{"head_dim": 32, "activation": "swiglu", "norm_place": "pre", "positions": "rope", "rope_fraction": 1.0, "attn_scale": 0.177, "tie_embeddings": false, "parallel_block": false, "init": "normal", "init_std_qkv": 0.0303, "init_std_down": 0.0, "decay_fraction": 1.0, "seq_len": 128, "doc_mask": true}
Each number is 128 + 32 x the weight over its row's rms, rounded and kept within 0 to 255. Layers, rows and columns count from 0. Numbers have three digits each. The size before them is the row's rms in percent of the matrix's.

# down: layer 4 MLP down (transposed), 512x192, rms 0.0503, rows 163-248, columns 144-191
# gate: layer 4 MLP gate, 512x192, rms 0.0872, rows 164-249, columns 144-191
# up: layer 4 MLP up, 512x192, rms 0.0889, rows 164-248, columns 144-191
down163 099:134090135118108051117087101134124134158089145147107080161171147166069124132148044132092133103143137174094148121117141111071169065156174132160102
gate164 100:141169135134085092165169221092105110144096151140117130170099146152141149173130135182130211111135137149121115152091167119081113115149151157085157
up164 102:136115134081145131071195126181119117111149167118119153106101127154092174145127121096119147089146157126157138061146155106122058134107125200113128
down164 099:158109133135130173148064114170144164130079172078151174138144103066109108113139115096147081159135177111131062136124098158082183125086097091126105
gate165 106:172117170180123148184139137132152096173100177102158101158115108141130171097114033061110098103058098163151142120080091112095133081136151150138150
up165 103:130144170114150170104127152133067174188134165071136110124139077090100110108164061162105180121163122055170061131121058150144119118132098165139109
down165 104:097126097138137105189149162120095137115150173126124144128123142116151133094164134102137112071103157172114138100036107104118123148088186079148125
gate166 101:143083133077155073131097093121126128135169120164098139116145152146179094076098149140134131105056102192114096102095116160076109096157152137114131
up166 104:096152099147153136168127091142082156105133096171073095130181147192184111135126083128159097093182155156099080171101098150143131134144162166202117
down166 104:090130175093101107174119087117117129138076172124120086203118150137134133172110138077180136100087131148126147093159100107139161164151170158121107
gate167 103:120122163168113112095072081150194139095132171106142168170094123122114137072093125060112121152126107122086120122068124130080123197103161160146130
up167 100:082105136119203140109124044173185069146119106117124142166156166124088097076107197199188126090141118176182146104132124144071097108144099139131144
down167 104:199098117084135144132157167146132146135120164116106129084152081172125145126171136129124080106155118125134138174144151206135103050129139114103098
gate168 103:087085103146164140135094144093119107139129128137182145116128084084111111132124118124129131138075091135100159167157157122089135071118136084191129
up168 101:111113206073155174116144139106106193137102137126185092183119132113139144101088127101128202108100130134112178078123147132141130144129066155137085
down168 101:123133069157143145076098137120129106073167124114124100093110098120164112167104067127117116177094112133129089168113112143089126114171148078118179
gate169 103:101061166201104137155128153119171152165170097125164131086157136082121048057087156155145088111165123178091156133100168184151127110149181167123129
up169 100:112171089107175123088070126169156155182134134130185143104153157132095132134076182183109104163177141107107124205153119071133114136055157104105191
down169 097:123117079129160137119116111203104018183123142191149165158135150095109163152144185107150139116117142057117125138119112110121104086125107135139097
gate170 096:200120130098110139157114176159077127131201153122168158134146175190139079137147127115168134165065116117147133114137098117171136107100108110116154
up170 096:173118127149140140162185164163128133085109176208160143172102169123102105140054211141161154140072146149181088095131135087085136105110119103135155
down170 101:146137093126087121109092140121146131152121119135103132123093100187124144172117141147103154113142100123137141133137132119175141144142117212199163
gate171 100:189126119112134093192112165070132187166195101133106091129108135131110103075172144131061120146150126111160143143073140088145200141172131176078109
up171 100:139111133161133159098153195144162143099126102160096145101089096089142150107130149106137136143084066184068133116127170141070096077133094156165103
down171 104:131207088090136100156131119098122096127179136111137069136097126157160167124147116131137132160171112061116121077103102086046192150083180126122118
gate172 101:130154129159070127162138114154156148144205138131128157093151117163172136106136098105148122156110119161089095188068156072151150118106165123102083
up172 096:097148166126116159162139134162125137145137159113122142122170139140149058175115156139085037101197157150140186138135122147176086085103108137112139
down172 101:120111127126112173079125104074144124145128132186195149143110080126160172136129165090085175167131128121160141098117124108122097110069137085151111
gate173 105:122134139122112051107120131072067103101120158070129110111140062193154073137127131108097109131100173108146073094199146127108123089083161143152131
up173 100:136143162113158078150128119153147088122109102151083119148121146153107073132156146118181127172094121143155085080179095135152099080104160189126107
down173 100:087110117120142183160099051091103093148097094100147128116115147085135139106182240143118133071139184142129109164070079094074168112083096105139114
gate174 096:122182116087069184067123161078163103121181191099141174220148089097143083119159137160154128106165107093105085076138170124102136123164108113132183
up174 096:150081114129173157160178116158084110115146079138131090138128156114119098202107153168141042124153136080145120147112154136136139133085068123123051
down174 094:095215185151128106147130133155166092101096181152065155090124159147161156060181130057100166138062139200043137152101122151144159120145153106127167
gate175 112:102158166154132148166109158074124091108126098092110131144125135095122081104157102123064168167111138108197060178116156103125084086126085170151162
up175 102:111136078165149156127121116063103167124090141143119113123096105085132079095105097042139140141093056141114177108118094170108135109106139093108126
down175 105:107103156129067142089108124123098142078142114078103116108113164116095158158067072109189097127181140129163118118057138143082105152115086135123103
gate176 098:138089118174117134127115175158112149109106111129094139116140094135118161063138160165153168151061122122154091149197158139161137092102126198133187
up176 100:142133163133141158095123141101124099164160186166099129146107072146145124137103187137156129106112143131166149075175139145159187113126129138133164
down176 098:146153099086144140099156098108144118082149081111141084123071165190114113105175175146118170146126217123166130134079079132080155181180111116140126
gate177 097:119108127139150183146122163144126083119097172129089160116083098137146189115101095153175132125083200094088107119128157131128171046203097150141154
up177 100:136177058124116138157129129123104153106117090122162164029118121205155179169124102138138125143094113154132186139119109100152151145116116191102161
down177 102:190138174108129142125189141087126104108172091142133146186122144114123126078153112126085133091166121110086122088049159140091145146132119103096122
gate178 103:162074181159126144160188192123135097105129169100133098163072054130118118078141092151124131158086117133110103108098165053158168119115138144183070
up178 101:137172132088161153111119205158094099096083133106129137097172149122102042114157144116091127152099127107118118116126168096111135148139150115119101
down178 100:157087125172090131112072076106132132071108124130090138081046160117182113131114159098133188085095087126098166084128126156110058124121106120069185
gate179 105:123102151134135167148136143156089182103099179099109081142117107121157127117132145143111124208134145135114134150094082141089046086132116142125153
up179 097:110162111086125139100080107097133104167181106121101176147118103152131122099094123142119155125123171131140096109119133156161169129168178136083083
down179 099:178136186111126123143155155168125130125122133169197107160137106165124081188183147164127144086113064114111135144146187118104097085077080132134199
gate180 101:108097098141178163139126106127177131083158118088076130127096145064152152105107127166066092092097082109119055143117049138110143113080153123087131
up180 103:111139094190157093114106135078161030150126111112124184122116121093113150076179078155125148112164121083095165098178099117145163171106145098184127
down180 102:166092103068146120117125073173098161118136122101152136140122138094147115127094103154100113182111118116155150146112122129114180082191142184109145
gate181 099:176121067079136123079185155142154146182131083142128133108091170097134084173162122109168092169137111163130092145130138108063066132110093166161184
up181 098:075083137136123076135103066115136127128151118124192125111109132116117084134177173168102142133147122123110160095170094132151132134153100091139077
down181 097:192171123099160115128071117089111123117113137115097135155060169128085105141091156078088108130132133055089101089141126118128161127063088091156163
gate182 095:136173160089071132155091138131143074130095083160137101159162151164067147164134130139152164154187106115074185107184119132109101110177063107117153
up182 099:120142128133127099138123115102150118144111122100182136107058092191192081134141139127146143148138151129144161125131147143163123130134130099110121
down182 099:148093152193171104136061133147085115066095133170194150133158124121127142166158101105131102171127090171090137092124148127098096136095156162133102
gate183 095:166156127132129116162120128120153091078105176097136138123178165108146122126116086104149148083167138139150122147183198070133098115090100145104099
up183 094:155167140114160067148149099065104152140068180184183123107113142100157094112121134127218159114135144150166122103183175112149131121110114115100141
down183 098:106115101133093102111149200176195124099139206127191165146191129131167109074203119179077101126125131168101164138067172088126106133126172176140192
gate184 103:160149107085074108103139126153122165109151159174151086071148113124138167151166124112149089141136067099129095118098105077144100151136201091165155
up184 100:134116143110201166165132152153128136111114145078076195134089098108099112156143065152107120117127102176138114140146094152134144163123075160103104
down184 104:146137103088045142162079157092114160141111139167151139139107115131171124139101167150127139109122114141119146093163073114115107151060127147138145
gate185 101:104133158146134116156104157089089145054081128093120172128165152183119161152109084083105115064172227163100152135209130104144148131138118076139157
up185 096:144180147095115155122107135153134148173120159156141055116125087100158185140165127077154131171080098111107145152167135121141196157083096156162112
down185 099:179106106113144134085096131120142110161135130106136104100093099167105135132064102152058107131181155151120171153079162149102126103139134127079160
gate186 104:132129108153169134137111132160131158108116119130166113066123076184103158099123117195169179135108134169114134082143125165133137138127056155149129
up186 103:123120150115086133144138140109120142099146148133157184157140139133101120076165187068126156068054115086123131155147124166075085118133159071091146
down186 108:141109144154135146091109093126100123120098158138121156111127064110146111133161102173087154130095237049141150149170084153139134074135162116156136
gate187 100:146137146113164158174179086167081095059093122134140153173098143078159163083149141114112130161095114122185177131099139070132166109134100101140156
up187 104:114169097125115206093151127074142202154136157141111169106150131132178108130117104147088108104138145068093092135174126160135160118076120096056136
down187 098:132140138127147111158109131125106075117153129188110154113151143164118137097153178113132114188126186125107139176090184080093188089126091143162147
gate188 100:124125117104151130120126121151124098096165062149141117176053201140126099102148105142143093146073092110121113133109118137132120104203121176115083
up188 104:115102155053119162126121179130092085096109035096175122121126159122140184093122134045169104204114067126146137132120142124138107129197124128129134
down188 098:163144146170123214113131108122143107125136129133163124138136131132093119159098098167107131123159073156165152220162116062097135140071153133093187
gate189 101:157134168108114121143091135136151167166142123124164124058087124126116139135163052142155051131162173117152109107182165128086091097041165123129123
up189 103:171144178128152150109139093143112137171148133128160100158086087117121126123092145150163098119123122105114079139171151119117095083075120087149134
down189 099:165146161055131096193076119145148184071115214135176124131108143172088150103178183110092189174150079129146176124103142122168165179226161117141122
gate190 095:095153114184107171093087036156182115121099142117182123108126137189122163169147098183170137106077120167131163161137082125070164177109130109126102
up190 093:160080146111091183079080150128103166077140082109154135072219155132124162194126129127151159105152117133114132060121121143206108160152090115147119
down190 094:081127095163130137138139129129135138087118187211123085190113110119157190085090116136106095125083079063072145217134133091152159132101138164159143
gate191 103:095150201159152139140147141152143120162150128091145143101162104152106086078078098128104134054120120143146126133150120165089093117160114160095151
up191 105:181125097099145054157056090112121079106133123094110111153101104112134149194043164105211141161118095109088115166096133103073127154153154147112180
down191 103:125140134147097129190132104158132099164110157088147093090106165163071173083208106158152103103149074051150133106146076129148106189127125097176110
gate192 110:126102193141137084148064104106149100156150185113127082118077145067111127114076068120176151157140164085126101124151096123107089048157163092096097
up192 108:138151151136135145130107142154070096170139176119085126068084127101179100151061153130155160163156124137148075117133111092114131051163093100053109
down192 107:116171072132157099090185110147125160140116126139167138142193077170140103169139196116129066068067102137093115140163169150160149136138145128137107
gate193 096:064156075098090160164157203160109119105151097116215107131121188177108084151123104140139114151062168094053167147123132149159157124113095101158120
up193 100:142140168167184126142103119169151114108070093134099101138101146134138138081181204162182119144174098106167147144172112110178116147112121122107099
down193 100:132175079138169084165152114157148136155156100087176114089122164079089063102128226173149118064141184114080132119149114137146124188124094096140124
gate194 108:143119165145175174142096123200137090119169135107172128137131062133157116131125154143163159117153116128151116093142133172152189108176195126158173
up194 102:149111130121099114135067187148134160120107080161118104179079103132139128153156101165091101218070180126124115061134105150152160122148111114143146
down194 097:123143050148151114122149114104137151175157105145182129106172147106135148085170164115146089073180102174127127137135148165115136183108072138103074
gate195 096:106148056129132083170089146158136142108109132103173121119116137099182169077110111122166152198147111192125164159128115167151099143112080120138166
up195 096:121104105138134166090146115141070072148102178101171163152084101104153097124122116152167185110174127135141090181157091146145108141155130110095160
down195 096:124113147128161066121192213167165118161129127097108092141145118099142096061138142136127082143125099070118174127094132092113084186112165202125171
gate196 097:179157120161161130151112121134110115064097160124091056095106175111165137170079135183155152093136109112073188114105102091054084137097125170046140
up196 101:164193115082077114136202107135097078137116140122128109158164178126127169113190195137130078177216171156134092071137121162111052129126148123110065
down196 097:154159140171140153110120096127127188161172115151188127142088113084122084109131090114128110158117197066200086127163089107101114078140137122162133
gate197 100:038129127103159157147139102167105140099137108116174107132133113118132103173138131108163125156190135200139118132102116115160090133156125129094144
up197 107:166104110081087097137094120086133136115090157069096139119138099101116120081133134101141104187113098045156106120108138139111157162109155141107078
down197 101:127127093140086154160121134124079117093064118116160112165165132033113106164192110103102209161163139149084051138158117148141097102110127121136136
gate198 098:113121099086182165111128103152148124073107087107185118134113150138153130147147166189134118108096125191113107150163128172147060172160099089174110
up198 105:134125201076182154056116116084181121098100144137118116158135144093160137138097162137096094093114174161119135144165087139162130156166113109147136
down198 102:099130133140105130115148076077197193219151163116088156135096128148119102128103173072098100108172156182148115141133111095108128127171168196067159
gate199 101:149139124103094134144115064060116109122154170098124156168107126111104100155109050138117114128167161176203145167159131092089177114131178141125161
up199 102:104162123137087144108140140066106141078141178140133097059165104142124165146093122071074155166127128110120141104143121110106110150120204088105097
down199 104:137075088116167133089133114170131165147119124099116080117170161146107085166150144178177138162104081123108178171120127173131095137090141130151107
gate200 103:093145071129120105167184177139127136129137119130089161126144159119122119111157053146120150145125135118109131102170198109086130156137137094187134
up200 107:135101096115109112150058203141123136129156123097116130129111138141141126166121049155190095176145127136165161176086084143156153104101133091134163
down200 103:125111124100124126104153110185159175155097141182168107188113149127144160157115121145164074103183153120143146114102151114124142128082152115148123
gate201 099:173141153173082136148157140165161090091157161132094120132100145086165083120096158166058088171167197115110137130139167123124139113106138156120130
up201 094:157103111132161154136099129103191162076102071178149114119118091109073126107158078120128196187075077102118097169111140097137142177145111140097136
down201 100:158122131106106089063106137141085123147152157100118126104092130091165137096120016114169110092098154097157199085150102137168104145126153114185123
gate202 100:148098109071114147166094114186109139140152084088111136110097124103051146095139091124111102073115085127110127115111138127095140136172137149159224
up202 100:108069171136141176079181118120147162131141200147142097187140060133136148175125109072098104133144137148169180116079142118126127130132113141127138
down202 102:207113145110102120093073106123139143072077065104054068154127146155132098100136176140159152159120081109121129111141092171156093116115142175124103
gate203 103:170072153117089201127123157115118187152111124112169073137104135230118085088127117117191165199122106108111146109140099146164155123081117158121178
up203 101:157061137157135089118167092181215107130103107090099149111107179151125120143119162168132128046089162127131159136106116147120146079140132111145169
down203 102:143151165123083129142104118136115108174153164113167146154135161116124101058139139083159093150101107076132167087146144146101145142164120214133198
gate204 092:177122099175153141141111157147114124135135114154139133175166089102105156160166120159073125118160134106115115086125115155141159173122076106185127
up204 088:131087107110160067108134143117152102106133153130119140138135113169097097161093078122136129089164148065098131130159128092106124126112084113113141
down204 092:137157174138072138129116073102139135132132095158147172139120145133150132085130106075165094135094146185135119176115134147142174115159183178084116
gate205 103:165125097147116138121045144156127108188128163138102151070096174104093124147132071136169125114154159116127121043151155184115191120161145162167134
up205 108:104178145107088112144136116109151112075176127135119163159145118171204122133182145090125107080120164139096158140160143109126067087153104084061206
down205 105:139126119175135119108091215171119152127138174150120151163116140131141109106128131157079152143110059136112179096055098142172068140130065115117125
gate206 082:153145200137139072101166117167109129146171093120115062108076073096096131087129184134120133119133122132070129117158167125118121121174151073106101
up206 086:137123150180134141089127128190114192088148100127182029178065118119120169140113150138118085105109108171094133110150154097156107068092099112161098
down206 087:153169148127114078120177184135128163141160160132075127102090115112129113101158196134126196156079143094160149206156146135141131146127126153118129
gate207 105:094108133187125127143124135135110151156154104135105133106134138166139099136126175185097205135096069108086067114159123172121119089129151114139111
up207 108:088162103125149142153093095126116122100098113148141098102159191166074162124110134097120178115108147179109073171101197125114126149148153123075143
down207 100:135118064073108089111087148081105134089169192101155092111134103188137118112138133160111176115166088149122085084175119122098080113209153173153109
gate208 101:138163162126161142105163114153167162131111117184119119139141164115097071107112116153139110087106156150159093068128110136087101137160122147196129
up208 098:148112119134116085111122131117127128130148131139085147129091142112167099151094198123139122136141124137165099125160163172164143104092171133075105
down208 097:134138115151137130232084118108119175118117135102104109110150130169127132045205099157131093103168142199101086123118084175119111153121182147140082
gate209 102:144103161186120094096149100156148123134084144119138088094163124113144108126175073166115157130172123108092103081133143050104106207124091147108070
up209 102:161137156115140056133080140185138144086161184094112132094115115093139123147107105172118152092178105122073140096147144101116097175071110162146191
down209 101:206147113129103165191111140109088160142119121121144129155079093122174165132158174094176068169065121122141181154138079175121166057137147166149124
gate210 100:167161136122124146146094136132163128166097164161104117127100090119063135083133097043107124122112119135147127166111126137157114170146024193119166
up210 098:177087137115123106077084079140154123110168101150111148101162128091135140125164160126168138068148127109164207082126128112140159111170169145196069
down210 102:136126130132149122103137131171119188082120207124152149149077159095175111143077183082124145143100178127149095105142113125140137124096158055152178
gate211 102:109116098168147121188190158131107152082078118187114126132148158123149105096085151115065068197215136139101158143128121037121102178104163141138109
up211 100:096120148133108183132129159127058201138098164163087169162131164126183093177114126098121100132178177122182081117147143093101074135173164108160070
down211 101:158128065160156125153168147079182084185115136107141154124127114132103169058135126094145141057146133083180127113114156156116155080091075144124076
gate212 096:152151119134138134114125205125074084108085155099062163130131142168154178148164091119107094143132112121105088101129127095165205082126071099115123
up212 094:161102096107082187129093217145159102119148148178087089169140173133169135140149146179134104131194086138097138060107126128162168165112123121147082
down212 099:157165182124159117148149094156065136153183097150180130182101171116088205209115106152115129168160092159107095151091133091185158171127135086128197
gate213 098:082092096157148132105138089128168089170177112079162080119097150085109104178131098133127063071204137125121136113090160067149160177072160142129123
up213 098:138121163111104135139169088164116137157116141092130162170129131112110131096146104131163113097137148110140092126172120145153163107117115149124066
down213 102:086139120109125062122146151122135149074132180067083099092104135164080074107114113106134164201182059047060153138123092163133085146171189122120164
gate214 105:179146146112108157136117090165074175098093096152135089154104066117119080144188087078145067115157123115156095102143095186169204085122116099115146
up214 103:172158163075109136106103152124196191191108139162174073193057109132141113137135139123140166118158133067191097114103135126179121084116179118108182
down214 099:135162115164101126127141044164089117051117092137103114118172183094143125143142105127079137129113120120158117147103091122088125191081097119071093
gate215 099:143150135164156184164123140106084161128115138158087081095121171173097154137104143128188180127134106101131153128094120065137147143153150123148129
up215 098:088111140111091081128142141189161155178169084149139134129127069145222128203108048117118087134104189170146125122185135083134068165106100120111119
down215 099:129070092129126103113185062086145102134162082101132061133128117126167134124121151128142104082117117160104172123111125132117094148124150052155203
gate216 097:127082170112138148155115148166156138142143133118074185098152127131169138117135126124153128142123147102140128092125100059131113147183165110088124
up216 099:102207100105110164163147091139103097121094088141150103139120128132090124200139142088110139137061147132155151145090106153128153146190131090110123
down216 100:083090129070180108082142148126163138135114165095148129145099113147183109107070129171142125108176146091138137116126147169110100133122121130152169
gate217 100:071159126024120185143131088127151131088164072087120153118109123174163181156154139110119096094146099067120102154080121173128095104204125132110156
up217 096:142023088144090128167141131124179123106109093119108214123237135148135110116136117123092127158169207129096108098136136140152044124131161068112166
down217 095:121156106101165064155079120073079127121160174138163114120103085121158143131115098153139144161107155140152135131171091121117171129117129137141160
gate218 103:118174187161078090102163152096128160148084087121142118170113170100090127177128141141122131113142136152133111087139130145160129118146131100135113
up218 101:177099069101162083132145148083178123152128077154166110115108126092125138168125173142131126101096097163151128139168100082127126055123179106107096
down218 103:071122110153095128125174094114090104093131120141085096160163095139084158122078135111132158185153169154136175143084148227116135127141098157128115
gate219 090:161083110109094101178127178125146166158102140083157139091169155170115157160132097117111091132149125064174159118120099131177118199079061130174161
up219 096:145084180120111136108112112106121108157161198139142144173088168080057222139091116123094139110135122113145076127100123143094156127124136148098129
down219 100:138144171112151186126162132096071133101071132158099104136068118109087108102165114098135072146132161172169095156126076129143145119123174099121129
gate220 101:166153091076202158139064134143088135151113113131158150129122086125117180088151084096108120132146111108123118109147156147112151107164145131201155
up220 099:119125103153174103125203097121109102144162101138100145084130097045137152102161081133152101157073167157071127153130107200150147028052133108152112
down220 100:114110151157138098110084114158103145112119148125200198144141159136146115097139175096132094180136102122156167058145095139137197144188159125159139
gate221 093:160161142147151110168137152136104159058128105124154109095120149077140137081138098157089181132108108131113138136154094088120118135130110130082138
up221 095:087176152098130135073146128132135045131100142114084114105174133131170083159103063181171126150141059127147060150121162102082112126139149105190079
down221 096:135094147136179067174142151122187130139097076145122077107080115153118121215072089134104142180119181123167138068127112143045106090129093165085134
gate222 106:115130118171090155142105196125102120191159092235119118139122111104101109115117102120129097158094165154101085132100127108098112155168160181120174
up222 107:118105148144110117144125067141085141158115111123190116143130074134104068139181201095150156147104136142085083189148126100148073128133091163124126
down222 102:122089130130166120123087104140109164193097151104139151099134134151113130063155080111124175101106124065079125071169168169152146133164140087149138
gate223 098:114127102135160139083126131130067050086104135114131135127110072129123141150147127107131118188177087100172137117137084125130105181171156130166158
up223 100:170105133179106115073179134086134164135089142111131200150140152106129122138171170111122081165141147048138155193151100116135135131146132138115122
down223 103:118182120116117076122130150125097087170142175149111173125088091162133142191087129167087156171101197162071166101141133157126106124128112110158144
gate224 098:125093083103105110144146080126113200099145204058135145124111170095169178093126084141103121079142207075084118131139092097162122135066203126164115
up224 101:171146128079161149122150107096192108122150158097126143134122124094145097117196107149066145115118120137126136137131121106129147095112119073145120
down224 105:157092061145079159136178063144098161153138133137109126125157076108163125141151091123120116080115171171090177107082071142128112124109174090164161
gate225 096:099153111120090133187092097151135125107113101155066091132078147089099099092082159128098182104088155071114130079124129163123168163120120133178167
up225 096:162110121114160116227133101130129115098157115119168145120115104127144137170102191155118119129094139126139122136118088191104125144177098147174159
down225 100:121101121090161125124092101115193107055098198117134089142132168068158124131141085126189116151147159088110095099060142132133086110123121082178084
gate226 098:186098125124150171094107167128194107174109110105121070177148079150131123109135153138078095137127193172131108094078126160135173147107070165187164
up226 099:105144147103110132136117148077127080156136099137099146160157160125170146066127120086172120130132129123105140154199159092174157135156144165110085
down226 098:110079124157085134139139110151151204094126110066152142129097109130122124157109116218100137155155141133140137131105132125165154142161131110157153
gate227 099:155172160041074163134157064168137107086140174138142129107108145137147130163158089137072125133117188147125089084191091095115129118082116128085113
up227 098:129122111123151076153147153098118154148172051139059144092165095108174104119095121155100100106076102184175096175119141083119056118108139150102158
down227 098:191120185118116145136080149125161156166121141096152132181096109164105162140094145127170167112140147115081203078105140109132145090156132110111132
gate228 104:128159146161108128146125148115110073174149138070137148074098127114139140133131148048037096049130073143166065114143083108123106101142072167069148
up228 106:112120116163141126071167083154108134125080206110128147132150145122125130141098125165196111171134134136104140086184140143127128135149088087125146
down228 107:138154112123060135156172139157080183144093075068123160121086102110138119129100133077157064158147079106158143140176112061104152113151165146072109
gate229 098:129146107119161078107178096118192138132146163140102084102102077069119072147099150143142143177171135086062162137133084134120151114083119159130143
up229 100:159115045123119120093132145121130144166196062164137133169111122151169110177167128104136135106164149181165142133100112110109143139129114090104140
down229 102:180161146138163137160096136160118086094129132126136128142138161109107094141112094122096063167162117101095081078138152152115140117151160119160130
gate230 099:150175075133136120176133105139121122123103100182102160166087145107190147129139116124113124135088149106200119166104105028135030128120160126143109
up230 105:084159128139090176076164165137141133072134151106160078144114108129132148133145133165100126125155112154067120100089103148125196112136112175137115
down230 099:178109134119180121119082122126114082160153133153159147144122122116155134144089130125156098160114086077084071095185112156144151097124165176192132
gate231 098:216133072087173113165148130081139109152156164184153167124182160128148149133141171102119135132117123118138085191080153148160084159145099110068101
up231 094:129126093064179131091101103121090111175125130139139174098094181082126069120153137169076108145181098123106089168089128116139117141122124087149120
down231 097:154104133136136144155119152155086143125136069190101157159086102137108126113145091084090085147106123161127162180149120141153134126086101122124165
gate232 100:107121098147065114178112179168128154106150137121128074102135060094126098141153168171128153191176193133151127121149136162086100141104110177170188
up232 098:145117147119073106115080202163129119120154175158104083056200107099156063175136119170136107159139128174132096092085182156128122134111168084130129
down232 099:134154149134121186169127160142077140170104063133089191154140149141093120137170083113180082121148061126120095115111108143174198111138137088073182
gate233 103:031128104148128069129193125152186129117175138118130059111080126094120114129107107146132141134144139176083109082181091117166184097128106128160109
up233 105:021112096124149123123215136123109112100091143110157128097103076142129095097086103123145133114146134153123113152196122169145168129154128075179169
down233 104:097109185130082117085116138141104141060108126112123125134123106126125156213158157157144149180122143133147124137140131155111155116148093093075138
gate234 102:096129132115075153194171120153138101133136139201147147207131121109184107133139176147118126160201109123108126128209110141134211158146164082167207
up234 099:149145155112146134088115166212120089167129098119098165120132121180091104122136143155072091105071113168098111096178160145180025097143131145132105
down234 102:126100110117137070118084123077090171119114138112136147170117112089127147042145061127122122161156160129137152107095128119129106130119131123126117
gate235 100:149141149134179092133124158076170139080102103097052144063102183073104135113151120067099059150139107145087132143112159107174128090106140114182107
up235 097:117154168125168133117138169065133147190132105100116180131105155144056176094156121140123096217100122103202117108161171112072089066082126128113199
down235 101:111091103103105086133193084197160111100132178119133096190125069124153132153169110175178135156121099127147092124124177152163161162205074158153124
gate236 104:124121187143118083185106104162158134127162157143113170130158149111091117133193102163122145140124184152112200094142108127098131122152114108124178
up236 097:099063111077114154143120112224175142140179145133074129116156116111128203123119144082147123103111121108119177154127147133127128133156126142093132
down236 100:144133092085076165125133184119118079063104116102141180130109124123078142153123133209144148092144156120130133167082191132088097151101119140143058
gate237 104:155085146112128200148176115123126133131110092053117151151107097111145155129133171137143142124129104128116138130097112169151124118144113159119110
up237 096:163136079133170125124130107100087096153184121116106112122131101076167158171119142138150089138138094117229122061132119124167101114136201120100093
down237 098:105154153121066132129047154102166067077116123175116136140165153079139142116140141111112163126126164140153084113124134119127136163145060168159169
gate238 100:168125094112153133189098153198081171067095117162094143116138109145157136115137089179152154118074166161079131104130127107096085137118128127074135
up238 099:132086076118172122144068110065171181066140165156121090094088096122150175147130108149177130174105165150097092147078175132084061143120167169151182
down238 101:110154160154142110119108101119086048136208082098130133138164090147092122119162122125128160129070137166136124065148206127102073106146144103154164
gate239 098:170095116183133126133146127094163124156116176147113097138135090151180105085128122159066062132131170077140102119122131139107134134125166146118143
up239 101:159080122143140101086121120158116084120134145120201116175155076198088059103089081132134093125135124149132128091144145124129203119185075171144128
down239 096:104126092093109155120124110092143107164117146104097090114106163096086127098193035119126194106090072104181168152075168123109147133081087129107198
gate240 105:148153119074119115117091123081080138117172128111107115183082005129103081151141113139152118135147116164126099129179147199101091134141127094144116
up240 099:182110173108155083188134100146095205128164145107092110126177088135121156144167113197095108123185107101153118041135118160132113133147140129126106
down240 100:119149124115090197121129172139093088168115126150177156126089197132121135112096196129126118135076138150095131134110136073111109139122124092135082
gate241 095:096161156137115156154070154137149110115169138094144124167080100173155091130118077133069113110146105159161183081160106151141197068084169113190106
up241 102:142106068181214099113184117155113132143173114128079130038124089127159171206073057064142079121135121149153117134091083172094153121113132098089116
down241 097:124136159150104085153170154092108148099118072146103093170103162194147139164082108155083134188085139160071146129137113087178149124163130147185135
gate242 097:117105120124129136116126179150177086154175106109140115065126098166119128098120182123102175164116121107096093121114149096147128113121087194147107
up242 095:108122107116114080154047077106092141157119131092150140082117133107171153156183115153139185136142152039147132114134112167177101100132154108081086
down242 098:197132120133181193076170193112120019136128117089129154143161123121160153163094171094111081131085106144101177156121154091144137171155137141123120
gate243 100:099136151126106146063116112079101100140127137167170102103118105116145100127197140158141085180133139123089079116126115135124149116103122128087108
up243 102:171140166175152049154099109144141106129145142126110161137111111129130089142085184097146159063088107081126110169129150141129137120176147114115093
down243 100:102154132177179164119145160159151106141099132102172187121066115134156129166101175136144127150115153105168116169175158100101078125144118090112095
gate244 104:076161070133149166136121125130112041145152172130121162105107146131082108078159099109119166090114150150108149153173104126151129220165139166155093
up244 100:177080108105068133118129087114135106138125127101101117169151056101131190130143117097128140100136130136132060099106197108156188117168109205151082
down244 104:109066144156171129170135144127133201119162126165144140130131165091135128161123134106112098111202108078107098177101101065130100169117116102092151
gate245 101:155142103168171106154106104104066157093160146115103081113056119061167147147079132156136148116136110141124146185142162173128153092121160124165102
up245 097:152153142126116108105094067152085138112176162169065121127102124178135163130159094081153199176095163129138134042088127120120163123094126156100144
down245 100:101150089109150128048077178096135141133074126134075092107102079144181153107149140190102079086116157135118235161134160170126129128137189165145119
gate246 105:157110127128139095197080121154165099104108163094099154124099135155120143116198093102098164154160170072173149148103153072147111129080177085173137
up246 100:118142102128162132099139175109082121068110100063105110150072104098136091153101132149103097186106146149184104104091162206113148128173098185077166
down246 101:116104102059195098136117123181100166099097107140148133093135178128152144159095234200152076115210114114087143165147154109137145182096165123178068
gate247 108:160126056120124191057114143186138144215213131094083088088141129110109123137161167140138100116172131162125135133133138163093136093093141129155147
up247 107:112149110173169120088156089186165136176081158128147092103142092079122156158103136140132117105135075185184124122149090191157096094113104184157109
down247 106:146102085135148105153038068205157176126123180151153145066118030168144138099117134124113113096174144119068175148141086133102163156110162133146161
gate248 105:124156129144176080157133144156148114145095115115065145183115106104087142104129106138080157105135132141097130169115142106136124106097132136117105
up248 099:083143163130128147138127140086129137135195102147150153173098145111129148120104116098101131116161113116131102112104105155149162105125077090109173
down248 101:154172161155126114131133077152117150103120163178071162094101161164113108121147108109125184079071106195179118109153120090151039121158122091122138
gate249 100:143099072134175173088067178086127098181072124119131167131103132142094095133149109100123129124147135208149162046182123148100125131106136160092153